config.yaml
n_kv_head: 2
vocab_size: 2101
activation: "geglu"
norm: "rmsnorm"
positions: "rope"
extras: ["capped logits"]
init_std_qkv: 0.0908
grad_clip: 2.0
batch_tokens: 32768
seq_len: 256
Each number is 50 + 15 x the weight over its row's rms, rounded and kept within 0 to 99. Layers, rows and columns count from 0. The size before them is the row's rms in percent of the matrix's.

# layer 4 MLP down (transposed), 128x64, rms 0.147, rows 52-68, columns 0-63
095:32 48 18 36 31 37 63 22 52 69 41 49 54 58 25 81 45 50 55 37 55 22 44 36 36 19 59 65 34 50 43 31 20 35 22 67 51 68 70 54 48 55 36 45 54 59 40 59 57 29 49 54 38 49 53 51 40 22 37 64 46 50 33 54
101:37 43 72 56 52 48 46 59 56 54 73 56 51 36 40 64 52 46 31 42 37 49 54 47 22 66 50 51 63 73 54 45 58 86 76 20 34 59 44 56 59 56 32 80 39 67 37 31 70 54 27 22 57 41 63 70 39 62 64 51 77 74 63 43
099:49 54 24 40 22 29 38 45 36 40 62 52 43 50 29 59 42 45 49 83 54 58 41 58 41 47 41 20 85 48 51 27 43 43 56 50 47 71 53 52 23 57 42 47 52 35 56 52 52 77 28 50 27 59 36 43 43 77 33 62 08 54 38 57
093:49 59 27 37 59 58 78 68 35 76 72 58 66 61 55 38 47 46 56 82 36 83 51 11 60 35 57 47 50 66 56 56 46 55 75 34 55 64 45 55 35 37 55 56 27 68 45 40 85 31 72 33 53 71 51 54 39 46 42 48 53 41 55 56
106:46 43 55 34 52 35 53 57 59 37 67 54 70 60 47 59 62 80 50 47 42 63 06 65 34 34 81 51 43 29 42 42 33 15 60 48 48 56 40 52 57 58 59 75 54 72 73 47 32 41 54 63 50 39 38 23 26 56 36 52 73 53 33 33
090:62 45 65 73 52 59 67 46 35 59 84 56 32 75 63 20 43 57 41 52 33 63 49 70 43 49 33 66 41 68 52 56 68 37 34 55 58 76 56 45 70 60 47 67 44 37 31 21 38 65 49 63 73 73 51 53 41 32 33 33 28 65 69 39
097:65 30 35 50 40 45 61 56 56 64 24 54 21 48 51 45 58 25 47 36 35 55 53 45 43 56 43 53 68 75 25 71 44 63 68 40 10 55 65 43 27 68 35 36 28 42 62 26 66 52 51 69 61 49 42 45 53 35 60 60 51 52 86 31
108:65 58 54 51 43 67 38 41 41 66 63 55 25 76 37 46 16 60 49 33 44 41 63 45 42 54 45 51 53 32 33 75 39 54 38 58 51 34 47 87 34 37 40 27 55 61 82 63 60 78 35 58 56 63 63 74 31 71 40 71 67 48 59 50
107:29 38 54 43 54 53 54 16 38 48 53 52 70 45 33 38 34 62 54 37 40 51 47 62 65 54 19 39 45 32 26 46 40 68 31 13 26 72 53 53 40 58 38 51 42 46 83 64 28 52 53 47 62 49 85 31 47 67 37 64 67 39 52 60
101:48 27 50 56 41 66 48 64 29 48 45 47 49 57 69 48 49 71 37 58 57 24 70 47 46 31 47 63 40 60 57 65 86 38 20 89 39 44 66 39 67 34 74 48 59 36 79 61 51 46 34 70 43 45 60 42 46 43 79 47 37 43 38 25
093:50 50 41 51 41 50 57 52 46 47 74 27 55 32 53 73 39 82 32 39 65 46 66 47 36 52 59 37 26 49 29 46 27 50 52 63 44 57 65 22 50 47 62 75 24 42 70 47 25 77 63 59 27 60 34 48 31 55 53 34 68 83 33 58
109:27 51 41 51 60 19 44 73 26 52 48 53 64 62 50 48 33 48 66 85 47 58 50 31 43 70 43 71 68 43 59 34 23 39 48 70 51 58 41 45 57 68 63 35 44 52 43 68 58 92 41 58 48 56 35 66 38 73 61 30 60 29 24 50
095:40 19 61 63 22 47 40 60 28 59 45 41 62 32 62 25 47 48 54 32 40 59 12 45 67 38 43 56 54 47 54 49 56 40 45 75 18 78 56 61 58 34 70 38 35 25 57 34 42 48 48 77 60 58 58 47 62 62 35 43 47 60 81 52
098:58 44 64 58 61 46 65 49 33 45 55 44 40 45 20 31 32 68 71 65 81 46 47 41 40 60 74 47 35 71 42 66 62 26 58 63 62 26 41 49 30 28 57 43 37 59 65 41 63 41 36 52 34 52 28 53 33 45 25 36 39 34 19 19
107:63 59 21 56 47 56 41 21 67 25 72 37 65 55 43 50 42 44 58 89 44 74 68 24 47 42 39 32 58 57 59 49 55 36 50 47 43 54 77 40 67 62 57 22 52 69 28 22 51 42 22 50 43 56 53 58 50 44 38 41 70 37 68 38
095:82 75 49 80 30 54 75 42 34 75 61 53 35 52 73 50 60 48 39 56 60 21 37 32 76 47 44 80 64 61 41 58 61 79 56 63 28 53 51 60 55 60 49 54 52 44 40 37 62 43 73 37 48 70 53 56 59 31 50 31 64 28 38 47
101:54 48 68 31 54 40 64 65 44 49 48 68 66 37 18 33 36 46 30 81 23 36 46 39 36 32 45 51 86 44 64 68 45 34 78 37 69 27 50 43 45 43 68 62 45 66 34 47 39 60 53 66 37 54 52 10 42 55 60 54 54 58 62 51
# layer 4 MLP gate, 128x64, rms 0.219, rows 53-69, columns 0-63
097:69 76 36 45 64 42 68 47 62 46 24 34 50 75 64 54 32 45 74 51 73 42 68 44 63 28 45 36 68 35 22 49 39 30 31 76 46 40 55 66 65 41 71 38 44 60 47 61 29 51 57 51 66 55 63 38 33 26 59 60 17 46 55 31
095:28 33 39 46 50 63 43 28 51 36 52 42 37 71 18 58 54 54 48 69 71 62 24 38 51 32 69 19 51 53 54 35 51 49 32 29 56 22 78 39 55 63 61 44 56 59 17 60 49 42 56 27 17 45 69 47 56 52 52 72 62 49 55 41
093:34 60 53 18 59 38 55 50 32 85 63 63 48 42 41 49 51 32 59 78 43 65 72 23 64 28 36 52 54 56 37 64 41 66 93 55 48 54 35 61 36 37 62 58 33 31 52 46 63 49 56 34 37 56 47 78 55 55 50 34 71 27 46 37
095:17 47 56 69 37 70 36 32 58 57 31 40 60 28 49 40 43 36 50 58 61 46 66 43 53 42 44 53 31 81 35 75 85 47 37 51 36 29 48 31 72 44 34 28 67 70 50 53 39 43 92 34 43 66 47 56 58 64 47 52 35 49 58 41
097:63 50 46 41 49 68 59 54 24 55 65 53 30 75 53 37 32 55 26 43 38 45 33 57 56 68 46 74 58 63 35 47 42 27 29 41 38 87 35 53 52 23 55 45 26 43 47 43 39 67 40 70 63 75 62 53 29 31 24 36 59 73 55 62
098:48 80 36 32 70 62 36 80 58 32 10 23 60 44 54 59 57 49 36 63 50 26 58 24 43 50 57 55 70 50 57 47 26 41 33 43 23 57 29 31 51 40 51 69 54 54 52 65 75 43 36 68 42 59 43 42 40 49 70 45 41 74 65 53
099:37 61 53 48 50 72 41 48 34 70 70 79 66 42 29 48 21 48 50 15 36 66 60 40 55 55 51 48 59 23 47 72 52 62 54 79 40 50 74 44 28 61 25 60 54 43 50 40 84 29 46 74 52 54 45 58 50 47 51 28 59 37 36 67
096:60 31 59 48 34 73 55 28 54 21 59 53 72 46 21 38 54 69 43 57 58 81 52 16 55 33 36 38 54 57 34 32 28 58 19 51 55 57 45 35 61 59 45 35 37 60 57 49 37 55 67 29 44 55 81 68 45 60 48 21 51 31 41 52
109:54 57 48 65 44 56 38 48 43 64 31 79 60 39 51 53 55 39 62 53 57 70 83 70 51 50 42 47 50 51 60 67 63 62 32 61 71 26 70 28 04 28 54 57 57 46 52 29 58 58 72 56 44 33 20 42 70 33 53 39 46 25 61 66
093:60 61 45 34 30 93 62 70 49 49 23 47 38 36 75 29 33 54 48 32 44 31 42 58 43 68 38 40 19 51 83 31 38 45 50 66 67 36 62 60 49 70 40 60 56 56 57 55 41 77 50 64 50 53 64 44 53 35 48 34 48 21 50 32
105:45 64 61 58 33 32 18 48 20 53 33 73 45 51 61 46 29 71 49 50 59 47 42 43 65 88 56 78 33 47 26 55 57 69 47 61 54 63 29 61 70 79 40 50 37 36 40 55 68 75 50 37 57 63 39 62 56 76 55 57 48 35 45 33
099:33 81 53 54 66 68 41 51 50 16 52 60 55 27 43 36 45 52 45 33 41 29 70 09 35 56 32 41 66 27 50 55 75 53 51 41 74 67 46 55 67 51 60 55 71 58 32 34 51 57 51 30 61 73 32 37 43 46 48 69 28 59 59 65
097:89 53 22 52 42 55 21 67 47 60 37 47 72 35 21 68 32 56 40 46 33 52 61 41 54 52 52 32 68 33 53 46 32 35 41 40 54 60 43 34 30 57 58 51 43 31 52 46 33 42 73 46 77 38 56 57 35 48 61 42 52 85 57 16
100:65 58 56 65 52 43 68 19 54 49 49 42 57 41 35 69 33 58 29 57 50 53 54 45 29 35 24 36 42 30 52 45 25 36 54 69 71 62 38 67 43 67 50 70 37 25 62 20 32 48 63 41 65 46 54 71 91 53 36 46 42 38 67 34
097:27 49 65 38 66 41 41 34 58 57 44 67 62 50 31 52 32 36 61 57 53 53 79 77 19 40 50 21 46 29 45 29 34 26 33 07 68 49 65 48 45 45 64 26 47 58 62 42 65 32 48 50 42 37 57 62 40 62 49 65 26 59 57 44
096:53 59 18 28 00 52 39 41 46 23 72 51 67 38 55 81 61 50 61 25 54 56 69 44 42 51 69 53 49 61 45 41 46 62 52 50 34 43 59 66 53 72 30 62 56 30 66 61 51 70 72 44 54 65 59 71 58 59 64 45 57 32 53 47
092:43 67 40 56 22 54 51 44 43 42 46 73 63 73 57 54 40 71 37 26 82 57 21 54 59 58 69 38 26 76 58 50 50 64 27 31 51 47 48 65 37 58 72 37 52 58 38 54 48 65 35 52 43 29 33 87 26 38 61 43 48 69 41 60
# layer 4 MLP up, 128x64, rms 0.219, rows 53-69, columns 0-63
090:74 55 69 32 56 36 69 25 38 67 52 30 30 59 34 39 56 38 71 67 43 44 45 65 47 46 45 70 40 67 62 31 48 17 47 43 77 44 42 51 26 20 64 32 64 27 54 58 65 62 73 71 34 52 47 44 69 49 31 44 48 35 33 42
105:61 58 72 62 62 80 65 51 61 62 59 64 37 45 41 65 44 41 50 55 49 45 60 30 56 38 56 61 38 62 55 80 57 74 42 75 50 37 39 32 64 72 70 56 51 69 41 45 39 30 65 58 56 44 68 78 84 32 62 53 85 39 75 50
086:45 45 66 65 39 37 35 24 52 52 60 42 38 28 50 40 40 61 61 22 63 36 38 77 22 62 60 63 48 39 39 46 75 41 49 48 25 45 37 33 52 62 33 37 67 43 64 60 46 81 19 58 68 44 61 25 39 42 59 33 77 46 43 72
103:50 29 73 52 81 70 49 20 49 63 21 54 64 64 58 54 50 75 37 55 51 41 74 31 30 55 40 37 77 78 30 49 54 55 43 36 46 44 53 53 41 32 51 21 45 57 65 46 30 69 73 70 39 53 43 46 43 44 41 53 80 64 46 56
089:29 59 49 21 58 40 41 36 64 56 12 64 56 26 60 42 74 16 65 49 56 51 48 69 38 44 61 37 42 36 66 47 49 28 49 53 21 50 49 42 38 45 42 47 72 59 60 78 60 54 50 45 48 28 56 40 66 64 61 76 56 54 14 63
095:63 39 73 66 18 80 64 21 37 39 66 35 29 48 57 41 20 78 60 46 60 45 43 54 49 43 65 33 11 47 63 58 50 63 71 49 67 40 37 64 68 50 45 63 60 61 33 76 69 71 49 43 42 53 38 45 51 51 58 35 42 56 41 58
115:45 53 43 47 79 59 33 45 55 73 33 48 51 53 40 31 57 37 53 38 47 38 57 73 50 62 36 30 61 20 21 49 37 38 32 43 34 45 36 69 45 46 87 32 28 52 45 43 24 61 40 50 65 19 67 72 36 55 61 63 53 49 78 59
113:28 38 44 65 55 29 58 58 54 34 49 35 36 28 54 54 39 57 33 59 28 35 52 68 59 68 62 43 59 33 19 59 71 44 61 43 41 16 42 81 17 51 45 67 63 72 61 46 49 56 66 45 31 72 39 67 51 32 44 65 55 65 64 71
101:72 55 56 55 56 49 72 44 47 75 73 34 36 43 66 40 64 34 26 39 37 67 32 42 53 40 49 59 59 51 57 30 31 61 78 52 54 52 26 78 56 51 35 16 43 15 59 50 64 26 39 41 56 75 58 44 43 77 33 62 40 53 60 56
090:58 76 55 53 65 34 36 44 55 90 19 48 19 60 59 33 59 29 72 69 54 54 49 36 45 43 34 32 29 34 65 51 69 49 39 27 52 56 48 46 36 54 58 18 80 56 31 45 51 54 53 36 46 39 47 84 65 53 57 63 52 44 52 42
102:54 44 36 42 33 45 48 65 39 19 37 54 47 34 70 51 45 41 40 37 25 51 33 39 52 27 73 22 55 42 50 58 51 35 50 58 24 35 50 66 22 25 55 61 81 41 54 21 74 70 42 69 33 42 76 55 43 56 41 44 41 67 62 60
093:47 59 61 27 99 20 51 44 75 47 63 68 54 66 56 70 51 39 47 63 55 48 77 52 28 65 57 30 53 63 43 44 60 73 52 44 78 33 44 52 46 84 47 60 62 58 55 58 34 53 62 43 35 53 26 43 34 52 60 63 54 35 32 31
093:41 53 58 68 32 18 52 55 27 42 47 64 82 50 56 86 75 67 36 42 30 45 35 38 45 47 42 51 79 53 66 55 32 54 36 60 69 27 47 52 20 48 53 47 66 30 40 63 39 49 65 56 59 36 53 54 63 56 61 73 72 62 66 68
106:30 45 42 37 69 44 50 33 43 46 55 60 34 62 48 47 38 49 33 36 52 34 19 79 38 35 65 46 27 44 43 24 41 29 54 54 58 47 19 65 22 40 46 81 49 55 84 69 37 68 61 55 57 35 49 62 62 52 47 52 22 36 29 50
092:51 15 46 05 55 62 42 40 51 28 47 54 74 40 49 50 63 56 46 23 38 76 42 62 33 60 52 53 49 71 66 31 25 26 58 47 57 36 62 34 11 53 41 37 62 56 58 55 62 49 53 76 44 50 65 59 31 54 31 62 50 43 44 61
101:39 29 24 60 46 61 23 71 71 48 65 66 34 52 82 86 78 90 54 51 39 69 51 54 50 59 55 63 49 37 48 42 53 49 49 52 36 80 57 34 62 55 54 46 52 55 48 44 31 22 53 30 52 67 31 61 45 54 52 36 74 41 49 43
113:55 45 50 35 56 74 61 46 38 71 50 66 25 69 43 32 53 36 68 54 76 48 65 32 48 64 48 53 55 45 56 56 71 44 76 37 61 82 33 33 54 46 08 46 42 47 71 29 45 31 14 65 52 43 36 55 42 39 61 25 63 50 49 53